config = dict(
    n_layer=9,
    d_model=320,
    n_head=5,
    n_kv_head=5,
    head_dim=64,
    d_mlp=1280,
    vocab_size=8192,
    activation='gelu',
    norm='layernorm',
    norm_place='pre',
    norm_eps=1e-05,
    positions='learned',
    qk_norm=False,
    attn_scale=0.125,
    bias='none',
    tie_embeddings=True,
    parallel_block=True,
    init='normal',
    init_std_qkv=0.0177,
    init_std_o=0.00417,
    init_std_up=0.0177,
    init_std_down=0.00417,
    optimizer='muon_variant',
    lr=0.0137,
    weight_decay=0.018,
    lr_head=0.0106,
    warmup_steps=200,
    schedule='wsd',
    decay_fraction=0.725,
    decay_shape='linear',
    final_lr_fraction=0.1,
    batch_tokens=131072,
    seq_len=256,
    doc_mask=True,
    train_tokens=664200000,
    steps=5068,
    dataset='wikipedia_en',
)
Each number is 128 + 32 x the weight over its row's rms, rounded and kept within 0 to 255. Layers, rows and columns count from 0. Numbers have three digits each. The size before them is the row's rms in percent of the matrix's.

# up: layer 4 MLP up, 1280x320, rms 0.125, rows 46-127, columns 160-239
# down: layer 4 MLP down (transposed), 1280x320, rms 0.0627, rows 46-126, columns 160-239
up46 098:173062142127161094082151132152155169114122100179082171143136119133182166148147134078084104158170110123178170155150128105140105150171098140102142086150168129151188179135113127095115157097126149124190168161095103095123104140072161153107148103
down46 102:161162128071110100186094107131148156116126114165107092139077164140130101128116150139146181104175175172123115117085108135117078138127113188082147091123145148150100117210120166164174113155081085106160130086145114071161100100127160155134208162
up47 090:146151148110164176084095108131139113114139154108120125118144101123158106152167058118117136167107106102178114122166126104098108124117156143150140099107065090116077117109090080087144097159146104156174078140114132122184097181197152135085111087
down47 084:125089137088146088154198080157116126121095072137094124134126087181104121112118128114150121107117115142035173129147118119098170105095154079096145158150178167095122115125146128063152152103143147158102174138167185171094128091128118161139204137
up48 103:142174099146135056120155110069075130129130125078130075114181115110111100112126151138103131155111114101141167088128106072131108115047092159139199134141159159138194161087182139097095145110126118122123150091137099128124087114174148135146123168
down48 103:095140132091137107174080130153153126131119083136118134132099103173187139126134107123197116131189136231144130144106123145137121178152102181130148165099132115084122139164132124147145072137105104144218070168188100139165123128141084128092111080
up49 100:129140146132168088136133121144164140145089133180144116123174145155131142154105079066150123168140145101100118163176115109159147159194198143054127125159090166109173143128142083064121098117166127133149067127138142071123122127143131193158152084
down49 099:193048123149163101091154115091103150166124129084116125152104127126211145093135110147131119157184090132095128144168112095134123075134158089150112069096165132151127119098169080123170109090153122117127162117113120140084091154142122095163134147
up50 095:168101154144054171123198168108157113150126092172132146121160047147066181119162155205105113180168150134090068083105144127047113161113098145090154095082155136129165146162163106083130116092074092124199143141138118114171146102147154120092151085
down50 093:119098098163165112113090146149149090148138174158084115155118110140104160172151123106159112114113127146143143098073174196068191109136133146143074143169123154129200148093179154174121113139099079175198138135111200128137154163133104132145121114
up51 101:128054175198156174129093096150168119099110104111148055142105147154132183126102078120118193160153087162155179130177100139158161111111095135175117120150135137078170105176132195101074129129180092100113100101107130175119123160120113155083073103
down51 101:151153170077144117138087156096194086071167174148098056135171146148129108211137128085076183144130155158151069102094124108134128097125122119090157126071091183142113090089173086139147147170113137084095085098091131078120130113101155172083189124
up52 094:132100129165081134115156134153151120148127141214174131077114165145166081058149111147105123103134137114113175156099132155137034114161090148122187165130109118080102040125118157122200151102130098120138119036134144122119132099147122122113149160
down52 100:151142130079134107110130081093153151095112115115072134168130107074139124150141131109146068134085092183091103150110118121134167133132163102153100104066152130179127141153170116154102103217137131164118167135133122103103126197137180180106095103
up53 101:073139134123082127160159097154089168166123120132129133111119178156113098114106156145101107138130103167082136159057206112143134124135099094133147152188142112158079102085145111133109124136186148070115128186097160073127102124116138148123152082
down53 102:147123122096124144173116122178175115083108074106163074196134144139158129118128163090106111141121100137082114101132176126176147121098162139158060154133037131156096101121086118155130133100131121109126124101116112083163154157161112137121178116
up54 117:080128089146169126135083121180136079103134163072109093131135135129160111122156139139085162188118142142191133131153101093095178158120194115111123146127139121093132160151159101125106114204148102080177123197173105150131125159116099165123139148
down54 119:112159105128141094183134090089148107139133070160088120101110085104149139184149186144131140075141091126127115098160097136118159102136109143084109128149113177138128110089125080115108138180122107122152118194096082166111110087109113121066170136
up55 104:089149138101096121109107144185085193169107086190141141081182153186116087130103135105136128152171107171128079147084135134129149183133100156116134079112097127121137139095068157137124127073125188105129108159085146054086150141098089166079136037
down55 103:122145141061125102151080128121160092100120094125076091064169180126053111094153157142080124099108103090105126153172176132106045134131077126096059131052109182130150148182141070138072151073161149133139153150098153133135099098124074136130135164
up56 098:102074133133114129132138111123125078139122120159133122123142138188135210143120138160117123100164110125151100139140122144085121099121111057135119135174097123029099135106209103169086104135127075122161135094103165137120145123111086103139144065
down56 092:089108133070121171140105161138125147142167136112114153060129094055164095112090129115119173128154185127136131092158136086125158120174113181138117103128158106125131113145182199147106163179133173139081130123106115122106116111141141159125138167
up57 101:166131151148131120066166100133112100176191097084128106162049144102072138103122103152125135129128135155141150143164120128156111161134125169125162196093142160192109118069177125107103189116137121127124186137121082146125106129140151156132097159
down57 095:119134073136122177095166099106101102111146158128147170180061113169184102103168133105145168107124129064073054131045171113109144124131153129157139135168151111114087119142091083179077128086126141062149144076120147114090085100082117113113189130
up58 103:159078134161167144127140128094133106078101122140138130137146118150122090098125160151132110173145137164154151076120097100093150193175132137101182106083126113217100120134093159095147130030106112080145166150142150114133156140108089148079153123
down58 108:155134081066122186110143135124126113141099123120101153123101134165156126080100234127082146116110102147125157128082097134106086172174154158136147100103113105138114214195107089145138133147112133148114116127152155091169144181122109089145090154
up59 104:125131145124144162105143105155171239133094177111163127162159140159108075106124142191161117107114126158116142065113132098144153122163075182127170141218148122169106146129112153101127128096102170133024113098130108128181128140154088145102087122
down59 101:157070118158123112198151081145130090180134102154147164093146199143127165142099118139174082117121092128080152137130130145141152082124128089165153129162146086132135106176134163088177192144144061102097155171159149152128093123170119105159143115
up60 095:193121089167123158108107120191105125172073117147134153170128156035185137112111165134120115110115144089132097147097131101143088102137142138157138143129193161140073125123161118063131068107107137120127107104187162127147114093134079179137108121
down60 097:063128160091102140126135157081085110094144102123120102077141209147029111134100124164079181116096097037106096128136151169171133145124146152117140106126113147129086088115076103124043186141149118139092130118105124161103139158117095131122152120
up61 099:163105137153165105133088087124134189129078058152167095139181105150078138104114132132122149126124157108151160106141217170174153146125123116137109148102113193106131126112122107117202104145099099078133162141154140118182153104129154140135107099
down61 095:072102106134125114102119170105119095152134112183091111132147136119166085078157158182095098123120214109061119143177094153150068095162165150075109091168163095167141189101157119139132094092151177111142118117143093122128101117110106116146143075
up62 101:083159157152101090135165118132130175111165176100134137114126142167078139143154119150099078128089142171119120048052185123116154135108057059102142170145125082138131094128143153023075110122167101083121168104094191166143206144118124125095111164
down62 101:103109153127054133171118104093135142138165127149144107125117133202130148117118144131167037095116139154107073095120175112144092164059137140119080113073111091141092156126111129128172086092180080119199102096178118112126169089133119115123127087
up63 098:151165142128153147102124156099190111086182104161138134154174175090176123167072119115169121173119138131171077098165090112104169138174110150141149126153080088111177148135128204123115178102112142123127143097164087125145106118107131136065142120
down63 093:066095111164122121137143092154057081142177073159104143144101150140074165153142084161127123074117142115062102138075096096149089134115118101127080091178177209128086140093121089181119147102159125173115114156136161132096095098132128129143102147
up64 093:161121087077149132110181168116111142110163140121136103133129135159141152098073146126099201106075108199196132132140099137096109132115180098158087162100130093129079134069158095132069143064181148084145169160088118098153153124125108157154089143
down64 094:093129083146131061073171057109119080121094091158106133068116153130167170198140115130094101117144101054178126115147088116095123182138079147162096101077120135174159151146091097108135121175127144124104151151103114096128159106170091130152150171
up65 105:102122093075139133116170111147126132127150179120134155120144180071093132141178137148067205070110154135189123149145103101118114148140157126105126170102181068105123095167175135112077128151091150110180183173108099106161087098090133110103081152
down65 102:106201142164090082103104147150128175148086135111126149129095170098152076091124134075125150132096147176125102143102170110126208255023132122120153104112132096154167098101137138163176166162117124130116062172138118076176108153084092122098139107
up66 099:151154146132109164163132130135153116159177119142108133103119159129097121111096153147151160106126096141196092194074184131141155129172132131119161087126178072065072149085133124100101092131131144150096149142098179109146099141121106204093107158
down66 099:127135141108146168159101088089061145118123172113128140188122153136087119155130089176160129113087183109181117110126109151156110151159093124121149124115157111160138128196092094176155116088090111130108149153149111107103077115136158147198135131
up67 094:162168103119151107057142143080146131199060128135088070160116145148180078149099165070147141203153148121126136109144134128167122090125085158135144137099134134114077179148097208117099135068188132164151126072101185082130129091147118118162128128
down67 096:077126151169110177208126112185047082110126146151105076136178109125129180128130143165109147102129139188118106054153133121086117114129178129114131102122143096121076136118157093138116134128095105096101087157084107152156095154157160115140095152
up68 099:142119082122144145123087067184138144133088062132144107160164107143159145148148172133161123100136184124177160143100086124107126098137140137096094126145082137158097094096128133130151202098164112124094169150121155127110177183125067196142164015
down68 100:097109171114144118147144229064133092163123161093126136100097106113108125161122135122105134158128103086153110106126132126181109152128118159158105133098160108104125189097106184076152118125115123079155132109130123157154084158161168082169085136
up69 095:084113171115084156180122101087132148053152122142143164093155151157146100085066159087127114209154090179135109088091094171143214140075143129090056114117171112179078138149139141080118146103093142128099156132170118126138155175106148122160107094
down69 100:081155101074123082131122162167113160150130148176123116145128111096129084145094179074116084111131065120172126098117162171128135107144100144114144093136191142186192160118105170095115076220136200117110187127106106142162099051161180097107148147
up70 106:109151153123159113144114100125104120066141093089111123140105112094040163115129174138146101120120110135148133187103182193093146078158058104112159136151073121110111090128116090114117128125098087103128131140136148192148128172152116109181105159
down70 100:135107112210162151153124120080114139161100122092148148066102159167198174103072111197105148099129126087153142145111142135137129118119164129121097108155139166077147185189131107098108085094099123126094118160073106147131115117149119129094134206
up71 107:138166079117130113115188119116142120127143094162113140143190128125129151144123148130147148131147145061124067156175141116108094127162117113144104159103179104157100105080164112102075129134092171061201176126097145125143127111158166111119098100
down71 109:130156093185124129157207133105106147147153018113096136104120114136182140099076155168134107153100102180180160109074188124166119089134126108079160164126107097085121155168138153126119136151090078109091184134083135141101114198142184080160167171
up72 102:140099107155103140085156147116097130102082039173178084168158192074076081138096158106165116154165194152158131187100106130115165134115124137149158125154122131163167101134137155100148141115118125130103135090128120116154091100119165114102128129
down72 094:107131167131131105113154215157069149160129159140093150137143089138113060110153154169147170127111166225148095156168126095169174129116110147048128124126133134114126125122167152133157125117150106101092181125109064229111152136120103104141140066
up73 091:088096073116100097138137166111152142130082184139130151170103134145150143149133097137162112136126117130117119153173108123164088131097124206114172166071145178188144077133185111138107108158120136138187122144134132139055122044069162163056074088
down73 091:114192203149140111099151172130072146075171131116133184108119128082097129167167200152140124127160186073087114056108170115070166184167127115117132090155102134131127098150122143126093170091140093120115094105124107139198117157167102117170160114
up74 092:124164113152143124117148135192129129134046115112110119151129154153105137114125187110102130096148092132147137167141095145121113114092159121099078177125143107063150059095157150168153146138132098105151149120135174156127164147092174126097165124
down74 095:162152155076176173132106097081092124176177173155072146103141096096181112120175090195136144165084129153105114114157169139147125143128112133119149115095134107198122148177143122097166135122112107136102102122172084112092108123089146128159107107
up75 103:120117097113076123122143135138149127085138107080188103139098087112129096041092157124095148057107151191168137130133090147127096061129166140157166121037098109123057087164161166139119138096125062137121116122115079125168161148144176120082075124
down75 109:082090098163061040106168132103145081159141126129127135083142148135093180178108127145183118140136137102173146119086156128088118101121160146154124092169122164031048133155090137104072133211168126099083106115104126155091135126174118135101127145
up76 105:146131083126149084158182119158142133183115152132146160148090075165088087119111073085167175105140112105154153183114192159175138141154077160169124120166167087136114147174108104161171129115138103134086078150175126115099125136098130089127090157
down76 100:077143117140081150103092105083104095098142084085079138136203195170129095118131094136170105156138130200147134123055139158085111128121132111137154142091131167133136115084122117142120166154137148123103181131101172080163180120153118134137175140
up77 092:100097130057132170150149203084115108103139156164141147154142131121139198112202112126090169130082139164155102103084122107068027144121136145090092106141133071138119073191141127076174123120112178155085138187143137094153214125178156103105126133
down77 090:071108155146084068141125095094137153145095150065162109092123135141149160187180132155121134118164121156120177144123140133135119169145097071179099145103110144126181115141129126140162109117205160126135120141063123133130103145073117144143115127
up78 106:122150160125136127101149130125102107096159090145113104103161117132072162143159193122146119100148096140144201124149153083153125118159096109128075123125108157081168044155125103152133123130060159087150191093114136087147129124129105144150146114
down78 108:152145128101148155156121145140087154120117127093199104038095112138152187154144100151085082124141103152102132102169096175109170153163110105113166076176122181131101133168095173151137154074142129075107121099074112161174151120145126094149148109
up79 100:159166091151142143116192108141129166078146108144120154137169138137073079092110115056094108107151150148123156120137157175149141149152138126166146091127083226141182196077131151051134126129083051121096171163054164206137076099111176051130113113
down79 103:098124126152112166132109188088122216164200120105109096131134135106104123054096147131132166143140079072088152087056179094137194206152178069106161128110109191111161106149082118114132094118135119109066145185139110176110145157146122137086103088
up80 104:116117151178171119177127164097145140190107094179145085120179099144127170153145099108173105099167144149091134108161117198066148144176131109170105085158200067111037131174109188129110142142117130121110093160145107130146124113127077144156104101
down80 103:157122077102126127111154104104137108136142091102151075133101105144145090107141198118129166094137142131188185126153063144127147105101110126146147135129094151113108136087214158139099139136108188101098117092118114140118200160110130142111144046
up81 113:106133094119123166090137133143133148100115166103106141108068121201201101173131139113191124108133090218058058184114129089102059119209079132146114139113144101095129130100175092071127100125174142143172137111169115175103114120092139073113073219
down81 110:149190085095143111116147123128105101179168122119125156146164089125065110129140125041110145107160088056091130124066131148077183084145139169115182126133128133159104147165102118111154052151202117107095062131168125126144167064192128130105158110
up82 102:086136098141128129108105081127135116126122157126092126097145116051078133161134124082117088093115079125147029135186140104141059154115172088127101130071123113093135132148139129119115152170131131047167053113144125140172099137178087133066124146
down82 099:099094119147087169050182121113115072107160169058084128135125141165134087147160108115161102124098105123144165152077144163139154153115068089127118063132150172169128115125177089152148131108133085161113157124077067096141150152113105168164138122
up83 107:137109123148143140119169136148141138136111175090170132143123144135131124123141098129102166134105169074159100122105138116141162134167168094126132090141145119103131103126112095142116113167093132134151151150178114181104152151115063184060124106
down83 107:144139138145150117121210097106105096159165130131066109129175108101163166174126073133147144087151145093088124187159148151160115121169100122079105106132095139139121163130138052167123135212144085160144096167098132169119118132122054070105149117
up84 106:153138141166144115141073140107154143061066107162107108148131134166135132182075119152114116153084074095134137156135165103085092095194121162052077100142118089135123098158089095073116130124140102117088138082120116129124123109158134157136189082
down84 109:073126140117121152120151181047120149125120072159157090106140112178109101155116148159069136093144196158087146151103157087103117101179094107139080137115109100061148050132121134134162113130076104128087169079077089129102192147225086094106140136
up85 098:146133178121064085130199159052083166093185088153108134119139136087100122116186092177060175106180083140172092111033143058142133131124089097126101112158141135166104112119093092085148128172150091115183112131147158085166133144121168119097109151
down85 095:105184099104167161115142085178152116170151166132132141092065132089159145138062125133142138076147141157172109159182168137162117121091137156129171071127065180135109154129128192141108112106089116141121063062122093159094113092139162111164090150
up86 105:176168118125159116196217129074152073181166101155131149100100124143107113122137183199122096121141125202122070104137149159063219153091072179073106157137175165152094118148138124135173098123112148172115081159124152106117101115087087110135086116
down86 098:081165127166117154153121132186126074108099153073153163132091064126126095098114152110056150151132044088138145120116149218170102130145109086111116078061103108157142179111113094188082142150137127150141076124178102159100168116173135150034151088
up87 100:131140103132057191156127142128161060173183127160113120132085162116135177144140130180088157125128188174077163085160105154215171075177131184181164136088108161135153124105068135114170143092122146100122104227144144110103119105105151099093159081
down87 094:139160150136096133140094142183125123105114151098112098131129082133155083110095151113146153083129125155115150092149187086118144158091098156119110103170083091164172189130086143170135179100162117139127186119118074154155062162155129109150085208
up88 094:077138084102152117105153104182114137151112127092095117123141176117118074127120139117067153126092108117100122097143076091141098176085117157176216137140121119138155134149092183121119115187079099118106090113148076158119055142085119150128134210
down88 094:132141100185145119109078161111138146100085095132113084131165122138122129076085115162171140109188170143101067118092045119151163134082124066068086138162116145050113155146104094132101120139143131134128135137100103138204149167106112121140088156
up89 100:204090081137126112134089145174183126078147100146141104119074125141095108107116102139076133139127127158112126152182113136130159100136082115162143135108142168125110116156106098181164136105076153101176089173146131109100062141119127130186185113
down89 096:128110178061064133124148144139141174123109068157132141139155108168147125134077079096178147162117149159174132170116145168121051141126131152145099119084117090132165150093100167115092129113090186159121130156158135107137064150119128128144119103
up90 102:208117163093110149159100121113113138102120142137109103121141110093129161130144120185055132134145120118164135116124160127104125119130063123131128129175079125135123074105113152136139123138097157107147144178139104150123106201128122157150106095
down90 104:072173131184150121113157134124183097138085139150061104098098117167058176066069176130108139082123106113079217135173124118128125150171130152153156154094108060131126180162166164152140108098100096080110090118172127109111175124060092089123137115
up91 100:074077126128124130158105128150090132125126172124139179108137158111121121088124088112123117133167100152163123106141107189105088157137108081110116137113143119093117118116108148158100121203142168135171182148083122156142078125121111137161109180
down91 105:142123127159119109163114089152157146124127131140133122098203158161122155165161176074146153114087060105155107108146180141057119147159116160108084138151082157145128052115111157136097102177146095149130119094040122133155117182135115122146127108
up92 103:117100123132210143107088133134127125152076125145153145158124086091132188133152143197117140172108124132147126132090071104098076107076110128090073150130198107089125115102114083166096171151095120084120107127062157179107155168081160125165174081
down92 108:143105114170141249178141148099125105154136168127096116125090081138146090111151126167122172127153175094165171080144122058088133117200157147127147133123141132090188134124161156132175123084132138124114171163079071155101120173086134121145087119
up93 103:126184100116095144106148150048145161163100128165129147162128164153127242122088180118191102170073135165154144170082122156112118196146121236119113120073119104147142115128059211155122031144167103105136096112052128150153137119141176141149148092
down93 100:121110140132138117081065112085129129140166111100178114094102086141044099114153125120102144135147204136050185202120139137135152113100144136049191175125149162132102104215087128093122172091113122122103178169169175118077171169137157179156103105
up94 100:137166105069118100095091094078108161180133162178147108117118162130083115117080160140144095152080163136187084138124147117082129077096150148074143141118191125101134120064116148177117171116178159100102103128133166141153172096182120138086117145
down94 097:170150139130132161083150113166131098130193129124110224142158141148146158138135091150157115152107126102184119168084087147118077134127128131165115059156095109136133083106136133154103129186093120129159145074144146144124100148129139106124102113
up95 099:156082126174086134128074109102130150150106130107146148145075144143149071154067139096127136149152123117113197154132145153084153137120155159109150179159142104132125157148131137138140145151104157134069203096146144128137137133105131147120109129
down95 101:160113137125201163171155083124111169136102133094107082143093169156080102122140109137156119119146129112179099114160060130104120100121090120148191130115141147171170189137135143069178113120152129205115165161135113075098131164142114154116131061
up96 105:151104136153141104179176146128122165123148135064123130166140143093147142135126142135041137102155099124106063115093146117099140126150199047127176129174095090151104107141079122078130111081158146086167069136155121129114162100157184170069108145
down96 102:156144073073146126094133120127080112134159076068157124106115167086144143165121200100109110180151178140133119113112036109106079100142119169193145089098102170190148135133123120145104115040118129108073145122116125126115137158110127129123093138
up97 096:115113151152154092173124104165129126158136121113156181165105144131124121108134129143132147115118089213168166134200162154083105117082132146117203123145201140131118166139163131156158152147183073128061104106136131133087133139144124151123113122
down97 097:133157123117054126089185157119066134127149149129125067126139100162169093144167077114088184103138123145110119205092101090148166174127114105133147155063136127112136161159086129160146147155149173123208131168113133181110191160127136138155108152
up98 103:100158144124166129093117177059107117095138151122141182179114173142157187095117104104173129147127131193100071169108141137066108140106158164095189178136105147081088087108122098046160131190113123119096134096112093128139098128166124153070163128
down98 101:067021123158064124134112108102164108092116118084150160171112141156148135097125102126056124217078087108040098116124082126128182134105167138087083113161131134106162108123151132116121147140085043148131141130127133135058104137122118133160159153
up99 111:137146143177176091177161162089111141109078160069169093100207109152096116112145130129114114162137092148114127074181166144154096089110155155093076171070067158138155084069152118113146148113110139141214081133122122082212071146191135151107152082
down99 104:126076153127096133098149128110122174113100143130129149112125099101188137162107134125133117161107153141068136186190140088113121156107147207130134153100149146159124106087146181085142160159105135068141117104157177141130051128178155118129137167
up100 070:095138105149118145076149157103168118057130133148140148085131143073182131066125162155130116151130092149128142118112147096063168132124142083133202096117116126159189090130150139082120142153150072111137083131082148033119162200155158140191165135
down100 078:153133158116150118211097093143112105161133115107065082103125116081137163184089124118122197097108132143163114110084137164151151103135092166137083184110118075101098130182141131141119160120110149165145174123132078091148121038099097071100145151
up101 103:157114129132116162150134049134088069154171175130138139100128138131099126158107172121113099097113177090083093114157109070099081179140120170176106119133099161129145119138135152152101147098148090157081096158150061099085121116178192117126165170
down101 108:144132158186171158152142166182140156104098125142171135056113033149127123092126167108163116172127130086096122125092117145150131161128117118122165097128125153105125101109131123122145119138111162166083168133154151099078177112072136204110163124
up102 102:080042155163114117118122088072150116117080119124124148168113184158128118114121115112154122134120116142141135147218144112047129114146093131132092120131164113063066113129164104105113158074097080115095185142146201184118148116148153091154107135
down102 102:053128117170097122190114151162134112094123115162103167096150177068138136099078168153123135147149138028152185147128067141133109139116127174145089116122041145176156134080106120114148132107162122119102120134141193133117105145095120072112106105
up103 099:132133145083171184125082188098130205184167153086149115143101092077100118101139173070197160093099165123168120141142067124117094159165171098115127126099105139132136105164109119199129110107096108126117163115152143117122136123148097114084108133
down103 094:109119102140087156120152117122161099177094151138103115072169114134181131132098076163134157070086114109123117158139162161176131128118087161134142136107148147146127129073151140107120094114136157152136059109105160136162138156130109184131162078
up104 103:070110161092149120166172214130164174182102157081104083136131130142123156135161117148156146123119115092189055142107114102114120157180138124092109111148170132082122140145143122083124134058155178120132135187097170101067184094078098181182097125
down104 099:211167123136093146146134151071110155110148121164096122148146149094136128128135089136172116120112127138121188127082136177116091185108113155208164146167090149133125150153165115088079112091120154138156095080109195076129104108138134149154117112
up105 098:101123092124098081164154105119128193182136119096134105091127137145089168109124083130130075112104101084127076169087168164079094066133087138143164101171138098155090126086112157172102126144161162096128155101126131175125086117073243184162159152
down105 091:198064091147118170138153110116157093148130116159122147136134146148141108112183143116130178080155159110126153139154103185189098163156163109150157071099117172184140106176189128089129150171089128173164105169130111180064101122162091142104153138
up106 096:176121141161043166184097100174123173107139109178082143109123099137112107124132150115129147159183134139178092090142077136155070064130145134191147152073170101142082098108143115097107154169129109146156156106109106130173082115164103091122123139
down106 095:049163088069110076138113159084129147132119123092157174127100201165123148129171128100130105165170133123129138130103145064096130115138090115108121122127145124146109120131165174055181117130115145095149195134131137160110031135155131110149136063
up107 112:095177166106120073158087145084079102181118060105122093149171133106118178118082192104205121165116116128092130152123145092118097122126114180155182128143124078133141137115122115125142106136152082113191178160169157124149148150096095132094092100
down107 109:127136062150123141107168141140126126152052155133081152087085125157148087129185174142159122144097112098102101133100102122158129127123174121142209173129056117101106123105124091100109143125117152118108136117153156111168131185092153122130176081
up108 097:180155132078169152136170115144133145135146135190156155078150112058120136077142141155127125189081165121093118097133137116169130163132090174174076122142136178098208045165102163137152131158137087219137078093142113154089104117165163219090093108
down108 103:131170149108162104108157144102107162142114158068102113080124039159130152098159077160109169090118078159118109092129136169128122105136171091168149126111145123132102144162103116123137110138148126133106136201091101057148136088125166126097188164
up109 107:146147102111078089176140148102109132145095154166052142142115150105092147068144119139123124128135159118116147155113160165104131121101132134166111186141136127112124157105150095086123123158082134167132078086083141140105157150110106115134138165
down109 109:096088109083126146114124164149105097140099214113145132203193174095153112101113126157080155145180185125178142192122102139136090139114129154115118125118174124100134132104130147091150140107088166124146133112111161135171134081086148141151124113
up110 091:192175125083138134171121133120110154150101112181125114135103124159112166105161146115168089135156127148135159102127151095095135089129168109187114111109158066151119160126076102110149152103071123051158178162169143153152129133136185140156132100
down110 093:166124113166125091181075150123126072099146116087127143127095158131215126171116125124095077140162171172136188077109181127103136115110157101160126118149118110055136140130143146123128127172154124089144112178121090059075132126100105177138127124
up111 098:098158116150133133125176102117126213092090134148090077151113112173198074129104167117070185172075120112117100135149070137173146143129072180126111118094155135085081140127112155142136161108063116125149145131068090156122175114183129115114138155
down111 094:157092065090035121106134169143156114144139145099130160101140101099112156113135108122128087057154166149098154136116177122122082172106174125142141156115169141168100088146111154132110118154122082200047099101163146149116119101123120156090171092
up112 106:079113126148178189083112098112134165128127117124143146130087137128154107147049108174145134118133128131096107132076137130118188142153179171143152163137145137123091113169170145135136144159088148104118125133128125117159146136180100191133101131
down112 117:185115120131115150138105128133087126171122088115161125131159147095131026162086080120136130082150118163094110125092077168151143102177169181165084064112104176090127170111095102090078100108107154124152081110147137150118121132191097106098107121
up113 095:138057155177168165116117132149104158114126154058119134179088093114129078080151120136161121109149116094141151121144184143184140145145104138072152094127104071126144117122177107117179116148152161142161113098163128134113128086146108180129166166
down113 094:077085106100089148174141162120122178145123125176066109094142136149085137121157110186102124164114175137151133131086075105046149128173055158135126091154133112087139159181099146156128172069146138181184182075093171149115151154119115114056163143
up114 109:127119067100148098076123124110138125157121131152197135098055160164154078137121157136116086158078089095194153097115154167071101188168131155184144101095119131135094076133123152141116187187074194167160156121087149143053130143109120095146134125
down114 105:145208157117126172129158174137077107134097140105160162107148192081175153102170131129112140131106116084141168135126156146149083115132156083128094130148134139068115185169080139129079103168169121107104137134070067136153106159122084183152116146
up115 105:135170093140143069157125063123142097135106098148107146134132161155151060085116100130115109183127105112132127118121147094134161086085159117175184141118120203124134133110060166124122127109170170145114134120153151185111081126121073186147076149
down115 101:175045163134149114140106101099132118158052137173183101146124084152109189138095178141112078104171155127141165098132124127137128140136100012072109156104147074117112088178101115139179067130122161145167133136123119111118160149135157131119142112
up116 093:063098108064157107148133109161108097126149161106110120098089162132068139090124163144155101103089145219125074078113137123118197127117170151068131123115146134064101122092149169104113066134111146102118090119120150102090114151173124132158149129
down116 094:167167150144131112090125132112155114121077100123095147164174026162200128192112158127105139173133069142148189185133110168180132120131139146139107063150143142165123104158123086119132124141127085145118134177125104193099107110110097124081112135
up117 100:147128162126151062186171058101120160200122099162078197100146088150128118115167154164110132121160102141110103153118109120117093147127149149115109110120107085106130113146171112131136143146174097095113132124122161106135130127121159150090128148
down117 097:162129103131053136112100136111153174112129108073127127114154151118119152163151110135093115179135116127074121126110060158165166107179153103102125154120126168099099103145107163125119131166135098108149096184187187171139131122107098154101112077
up118 096:168069110179141132126147109138133134157110152083137061138124117123126094153139073118140121126166099164126130155143067136179098091136119136131063135200150136154109152076140118159167133172076090146168122202102176139128091122079124176067071093
down118 098:160123142089078106181110146136123097131139109112072160112176112086135132134178067106117134083135153104129116135104133104100142119160132080126161077156134136150179138129110146156066120083165150126126120153145137157130128176092162172140158159
up119 101:096174109116113137087153160131150103189117104156155136139131097106149096114139118098088108145147135148156142114145101154104183106176131116160153147087169139129121123125064161144110133128136136147097098151128123157114092140104124109113117168
down119 096:113142113066156096163152185097134150117149146124087159120149051100132184146096126112117076091151116145095123184096181074106072108118054103097098119126139150114171184137077071161147100091160122140170103105104139083062130103150127089104106176
up120 097:155116147150165156164119167133178157132106129062162065103170140136153097103116182089104090040189126195129144117117102136130159173090140141105119127143062133127115151158140092137141121108138141093121099144131107103151069098142089045153133085
down120 103:157186065061174122082135143136149135105137143104138135132111126138113098128136111109140111148116135150163083151066134194141116108086153140092127083181140085089152107133148138111104157170151129151099100061089100156165081136088107181167147108
up121 093:106081141150113054149093148131150092170180156101181082139166061148082107117090113166111123138160137140092169114088139096158136120142104162131127124094178114148233200145120092055151109057141116194141093162143061110157098138123131183165117099
down121 091:108231149123117106143087179143121098130111162138070184130163095132149105164157116073062120118103140090174196122085159079179123066080148141134120153149126130153144127136119126108111108086124053107155117175102181136079123212125150175125124129
up122 098:130125105142070115188038172059140109124150127144100176165179108203144070133119129131116156150103160133153169110104089111119105105111067122153075132141154100158095080118088137109168155112206164108108136130192148133148087119148082111160137113
down122 100:154087087053131169131094159101091097117107166147114113170227161130157103113208183063131140065124127140111219078115042110097085171145128080125130156183075085127122118138107137153133065120123118163148153143140136129139204150141137149193110128
up123 102:158077112126147172119101115148148125120111111146093116137139167105133141159137115210108148128144139112151116156132092117188148205106098149094102102111060157139136099166134141094164083109093091106196114146100093101155161097114135133106165127
down123 100:093140097119076168100110106086114130170122096089128104118131134154160154151166113088115149110211182112142201130132147095122123070119160137149077103167109101077141092142107102124109104149170108147125131145148159076150131129137111087106144130
up124 102:125117098121136133133086117142167191116107140169142130142191114171089166123101139139104106181190102082134175083142116121120086090140141113155106160093093189144128109114138086157116108178076149175136170119101106141114152131112162135112100138
down124 108:128108180159170089154149143111135149095136160166136106102143123192089133111184096133132147150100145135095102143135087145101116182084135146143100133145164060094117196147096137100082133072114102121106179117103132145113137161154108117121176113
up125 106:137170149160150154106116131140097090131119162133060174105087161163151105155111160120120115115074136125173095104132127075134159144161091135084112155104123132153100107142156092090139114210091083139127141133129154179084102111146084109137183106
down125 112:124141122087085139099083197125147176120151162119134179118177132108091137095163053117078133118185166117144174097108083127108148097143126143140156145136153067168104140186150108128086112121174109135124157169122147115144136150105095114123142095
up126 096:179125131096154141191152088167155138127088135111090153127170132182139125096098132066126183092137129065128136137082195105161103137079156106072109119175130093127185111142099120124119120088047124136155109170106112142065072166174111138094060156
down126 094:130097173201148164060133118144163094090148128161122140138128078138117162149154099135047127050122165111137061080139154140059189113098139160145132110140092091120103145114156106160023155081187097174162130095210137123157137127136107149140132113
up127 102:138115072073150082081172126137112177149117084138153114144152087106153144167071059087140090156138113127124111124090103153152140088137111092155156190109123136144129155152126155174096215136109144152176131211075139132119106212087114143124076132